From a checkpoint of a small transformer trained on Wikipedia: MLP 704 SwiGLU, 11.7M parameters.
Each number is 128 + 24 x the weight over the matrix's rms, rounded and kept within 0 to 255. Layers, rows and columns count from 0. Numbers have three digits each.

# layer 6 MLP up, 704x256, rms 0.187, rows 87-94, columns 128-255
098136134153152136165114110113094133193164102110140179132118076138156147124139179138143116131128144131099157090115115113156118112129136123166086136167170113135138121121085131149137097109110146127170128162112129089131096140145100111131123121145135153130131146119154159153155127135126145154194119188089135108141156133139112125169114125135139154130143090133108153118136137138124130107140
155156164158133146136107131125142099096123143135100111111144153127153139134151171190107119143119131126119111100133159113106126127166153132142138106138151133130134134154107127150087118135075145152097140159136108162122141144147134140108121128152131110091134078113154160135141151128112100150177139126190087158132120105119100097132153130087113142127168145130139126102144102122109131153072
129087107107132138135094096173102126158143082139099153119129122138148152125139119120130157140107114155123208103142141109100142108127103119127129118117136123158102138087133099146139143139139149099081096141124108129158134154105108136126097129145178179140104116139118141162112114114166110106130111160160139104138106102115156068107145135130099118109108130116136143105087141125096131174160
147155144103138131143130137158101136128132162134105151157164117097129110151155115122088110126079101161113158153123116122129112123135113137158138093123116138149116125176153126125142134117157081152135099146115131130180145131138124140165103113077123107127113117179113109096176126117126119127105140130138146147114088102117111127118156147156151107135101123146104133161136135121167152165162
149147126122150115119128133117141130150124128115123133103085145109139153120141103125095158104123122116121105107145126146141142127117122121156130081115141145097152115093136129168129139109147110132099105129134092089148158119124086090123106112143134163115103154122118081111086139105119145141116135154119132122111130069121105105149132121129132125140081129130089129161152153125135160132137
163130106145145162118131113126118176151096121154105131097117156158137121139174108101145120132125121117158165141112143105130140151120116120124129147099121115115141113094112147081101179138135107096115165109137125110135146146117106137123118133149139144094090139150142111166161124122155150151115119154142141109138117125110143174128125155139108147113108134113111111138126146170092139180081
151129112147119128174110069113147146121105083118126133141087116162097113115160166142140090126165153090182102126105147122140138132114114130158111086152082078163131131146130071103084118117106086128132136158153080157101113131114139157173104138106144149127134123051120135124153110116134120156155123131152077142148071122148116134147098108142158112077122124130112118134112133125119148137129
137171156118093157106138154133132167113067142155101132133145089082112146192127140110128076068115085145133121127127138116121118141160126151147125076115105139152114081138129138134115081150103169155147114100128105109111119102131089152154134145136158141109130100169123151109074151121118139111091144129072127101075080134093134126136163144121142085123106137135149154138118096151125089100090
# layer 6 MLP down (transposed), 704x256, rms 0.176, rows 87-93, columns 128-255
129160080127164127172110091112126090182119098130140114137123102089122101165138116114163082101132180118105184131132133076080145108123174112120111127137142137095136155099149142121114110139107136097097125100096111111135119149148099119162135124124142137100142124125127161137122114087138125190152133103173135148146084128128142149153098153204100103096104141149126114105135111158137122129163
128086121097080096103131164124102096100192119116130115088160108146126137145135138127174110104117163119140134122102083099115157128117096108143141109140164119132135150156111152113133120132119138133156157142069125154108145118107137142143180136167129128135110115119104149169151141162082147104149124140083151123157183162120115107084086140102123168167128126140148108111121115110109133162094
132173127141148103141150106126154139104138140124162099099115176166136116114124140038130143173120115158153109130150158123072119122121129131139129121100117167152130094111148140127116136140115144150089121182166146113150122105141120141119102141124114164138138128115133109093188116160116122109143138114100127110153118127099160116102102150116102130076109159128117146138142146134114142137162
112149134176144090103156102125150147138121147125133137102120070102132114111137108146114121187106155146087160122135114085125101108123145137145161118123114156119164109126117106095138130153163089137121125137123137134149141110113164111151106143125146095167129101141101121114102107140093088127116090147116154137128111106111146175115135096113168142122120115142093161114149139105102101116147
124142138082132149133125087148113078124152156101139157107175130138125103157143148130122109140168151165166136129096143083066128124162136145087130133112138121152142100122121123120159112170117150133121122146115098133124112143107130101143158175157134112138136106141136171123126118157170133105130181123110109132125111114127122132106103143135145117082154104139149121130140142107112102135119
133174142158125133109149133124106118125144170143136159099097139136122118138118116098099152100145131118162157103108111145150110154126145181130083097089106154172136141122161184151099138126111137075162152157143129140130178084112146133171124102137140163100134124118077088149155107159093114098135099106089130111135131144116149165113144120101123126111110079118125143134110141128096099157102
141125121103112157134130128122105169168141104153139152086135117113114133140150142136116159139100158129122090128194146091111145151097139152137139102142125141115153117147107115097077130102125114076098103149124119089184111109136128142182124117095123140107161152110123150132121105115116069142157137167117149135097102141094074158123177112097171111143144135157123125100126164134160151130130
# layer 6 MLP gate, 704x256, rms 0.186, rows 88-94, columns 128-255
111096116097126156101116155119139153112132111157137173138103125102101171116164084114134112146096167148150124130122142153139122138122129137127105169133145103079122139146114134088189098131114135122141138101154137093144119117144136120179143153109116156123139137139139118121139147122103091059148060097097174147117086171097155111147068144131153125115150157135085115145124111125152145086102
164088170156106116134139128171100155120116141148176141076131112141098149130107099115117141157131127168110127092117146121110138127102085130146109073128146131162130114133130150117135145151136192150088114153143172123144119181139134125130127140137122112105126057100113118117135127169102077119169114132095158088160125140141144103094134150147160115111107118118130125161095156134128149142194
179113088104133128178126154135150104105119100117170108096128144106120135135118136151143140140099118094137089158115125159121086148148140125092115171130180132114144109183097082102162123133106124167140119123128153111169101118134115125114110072141112135121102099122123103127152112063104123154142132129136131121092189176152105119150093158103131102155143183108138117113129143158151121149129
169138132085129110140122102101146119144103123093109109120110130119174128173134132158113147117172141120149120130122130125091133147156164096135148107131161134112117139142160097110159137128103153133108116132136159124147117139151126112118177132159159108188110113153146155107116149123118095105146145104153126120111139131168128120155128159128106145111141145143153149139087176137121109130164
077129157124111110114116129150178140090133109139154126101146114134124065093140100143099148131116090122090165083169138132105175135145149103132121155152103128150165100167162074143158112136133180099157124113076160134145145106151129139116165118083136160145112130116117176141141132162111134136137149103124142106153109123143175131099124152160119135097139171130088145130115131175119086110117
136115099115117168112161139135093132135146115123149105139100176094211154114155102100171114139074113098099119145119151122152152122116115115157140098110151122097175168132120153176115123150100154116111145164089148104137130117111162146125114098099170128112170085153116147136114122156097158142104118142131152113107157121143136165150147124139148127149121103120122146115110125121103143103085
157113142086115095117118120058184160099155065108154132092096150153144084154144139096120071164119144118136101138098150173139132121096135125103178155153131086139115110080132105168101069167140120142132116101151122135110141131121147141128131112105119098115101107092147125132201161153164147130093093095166149133127172148160116124116168149096117152128127096137129095107139098142108162158101